Part of a small language model's weights.
Size: 9 layers, width 96, 3 heads of 32 (1 for keys and values), MLP 384 tanh GELU, vocabulary 2048.
Architecture: LayerNorm before each block, learned positions.
Training: a variant of Muon for these matrices, 144M tokens.
Each number is 128 + 24 x the weight over its row's rms, rounded and kept within 0 to 255. Layers, rows and columns count from 0. The size above them is the row's rms in percent of the matrix's.

# layer 6 MLP up, 384x96, rms 0.187, rows 61-74, columns 48-95
size [114 103 111  80  91 118 112 105 105 113  87  90  78  95]
[[111 108  91 138 137 113  86 136 140 175 110 127 168 137 127 154 104 103 114 100 107 108 142 120 133 143 101 107 160  95 159 175  99 106 137 147 150 188 118 120 147 160  73 139 138 142 121 167]
 [ 90 120 130 162  97 125  97 138 125 157 118 139 152 133 115 138 114 125 110 100 112 142 129 113 116 113 115 115 166 101  60 132 137 104 167 106 165 137 117 112 122 167 171 152 105 163 153 144]
 [141 135 144 127 146 150 141 104  95 152 155 134 146  89 121 110  94 102 138  77 147 176 132 128 161  99 172 108 104 104 132  95 127 124 130 122 137  97 155 114 124 170  82 113 109 104 144  98]
 [127 119 169 158 167 109  96 140 152  99  83 151 121 113 114 140 123  96  95 144 163 123  98 134 140 162 168 132 115 127 140 148 145  82 130 164 110 124 106  99 151 144 117 114  64 119 100 124]
 [155 148 129 147 103 105  91 172 109 144 161 155 120 151 148 163 100 117 105 104 147  89 121 136  95 108 139 155  91 141 120 152  73 116 112 150 149 122  93 140 100 118  96 174 121 182 129 106]
 [113 120 127 113 132 122 142  89 129 124 134 150 112 162 127 123 116 144  89 100  86 205 108 118 168 128  98 123 146 108 141 117  91 100 113 119 141 116 145 128  81 116 190 143 113 132 163 163]
 [125 108 128 145  89 113 127 125  92 131 127 182 122 195 120 144 118 129 139 139 128 121 119 145 144 130  78 126 142  76 107 126 136 162 166 149 115 119 179  80 122 108 131 109 119 127 121 130]
 [174 142 105 125 108 150 155 120 134 147 115 162 126 141 137 119 128 159 144 110  76 131 166 167 131 155 104  68 140 134 109 127 135 113 138 169 145 100 145 123 129 114  81 125 137 145 111 133]
 [136 113 107 158 192 110 138 156 123 168 111 138 110 165 130 102 123 186 116 133 124 166 134 149 102 125 134 115 123 101 112 126 139 127 109 131 163 130 133 135 161 118 160  92  82 131 143 100]
 [185 139  95  84  96 145 135 123 108  89  80 150 116 119  99 184 178 149 132 126 145 127 120 116 124 119 134 127 164 123 114 134 131 111 143 107 165 164 131 108  89 123  73 106 122 134 144 165]
 [128 113 153 128 110 113 138 101 116 122 153  80 141 130 161 135 185  99 103 121 152 146  82 113 109 124 108 144 133  86 197 141 149 151 114 146 149 166 133  84  91 143 111  96 130 108 146 161]
 [107 161 159 162 172 107 120  92 127 115 106 124  85 125  97 142  88 158 149 105 133 138 169  94  92 107 136 131 137 158 131  89 119 159 110  83 122 133 106 147  91 140 147 122 148 170 166 112]
 [147 159 125 119 119 166  97  96 127 152 145 134 130 148  87 131 177  93 119 123  94 154 128  82 155 150 110 107 125 146 141 124 168 100 177 175 177 106 136 143  90 141 135 124 119 111  82 151]
 [125 127 131 176 101 152 146 121 152 104 124 126 109 142  88 166 124  98  90 117 136 100 138 132 132 133 117 125 109 153 153 142  94 128 170  85 153 135 136  93 130 122 133  93  97 149 102 118]]
# layer 6 MLP down (transposed), 384x96, rms 0.0483, rows 61-74, columns 48-95
size [110 112 110  91  89 116 108 118  96 106  66  74  90  98]
[[150 117 186 102 136 138 169 151 154 119 100 135 143 125 135 111  95 180 100 132 114 149 112 148 132 145 179 151 128 109 128 112 116 145 132 164 151 102 131 128  93  96 152 130 134 146  83 156]
 [165 121 133 140 142 145 184 119 146 109 161  84 108 152 120 171 131 154 111 156 146 101 152 127 110 145 122 128 124  95 161 112 136 128 144 138 156  88 141 145 100 111  98 153  96 121 149 144]
 [129 109  97 145 155 132 121 136 122 110 106 121 163 174  73 161 165 162  94 113 163 137 155 128 150 113  99 122  80 140 125  89 153 115 129 122 140 155 134 156 122 159 141 137 157 123 137 125]
 [150 108  91 123 122  99 129 131 138 126 156 133 169 108 160 157 113 113 114  77 119 139 112 121 109 109 133 144 121 129 114 135 152 148 119  74  91 148 129 130 133 102 131 145 159 108 125 139]
 [102  98 129 126  87 132 142 121 134 141 118 132 147 113 162 160 124 120 120 161 146 101  82  95 158 140 130 143 157 109  94 110 142  94 123  82 127  88 181 104 108 123 140  92 154 120 166 148]
 [135 120  89 145 142 111 120 111 156  60 135 134  90 126 112 165 171 132 106 128  95 154 109 157 170 117 164  88 108 144  97 160 124 188 138 147 156 124 144 124 134 143 149 139 165 163 118  97]
 [129 168  79 110 125 139 142 139  99 118 131 122 117  87 123 146 116 149  96 152 160  88 116 101  89 124  57 153  89 175 157  92 132 110 138 107 153 131 144 153 160 158  95 137 131 136 139 157]
 [168 119 143 115 132 149 153 155 182 178  98  84 171 175 131 142 130 161 113 149  97 133 126 141 108 127 115 103  95 131 120 131 158  95 139  83 142 136 134 133 104 132 158 109 156 168 128 134]
 [136 105 105 109 104 185 140 141 126 143 122  92 125 121 156 141  95  95 141 144 119  98 100  88 168 116 115 133 168 133 118 118 126 176  94 154 141 103 180 127 116 120  92 149 147 118 121 133]
 [ 89 141 123 160 133 106 109  97 158 113 122 148 147 117 147 112 148 103 108 152 131  93 149 114 136 128 147 141 104 102 144 133 202 136 159 149 141 125 150  89 117  90 137 142 137 158 152 130]
 [104 156  95 151 169 105 119 167 135 118 118 135 104 111 153 129 122 139  73 144 150 192 150 140 146  68 134 117 107  77 125 130 159 134 136 121 146 126 130  99 100  97 162 174 146 112 158 115]
 [147 147  98 100 123 124 122 105 150 145 122 121 100 124 142 103 175 117 144 137 128 160 187 153 138 114 104 136 124 103 116 134 104 122  73 146 135 146  96 127 143 123 143 122 123 109 144 139]
 [131 155  90  94 129 158 131 137 139 111 124  91 134  64 141 185 129 145  86 148 170 133  97 141 115 151 126 144 146 104 150 118 124 134 119 137 147 132 131 127 121 132 134 144  98 118 142  99]
 [119 151 137 112 176 121 151 130  90 116  98 118 125 150 109 166 113 196 127 156 112 130 151 133 134 105 165 151  88 125  86 139 139 107 123  95 126 126 110 102 128 130 133 176 134 131 115 148]]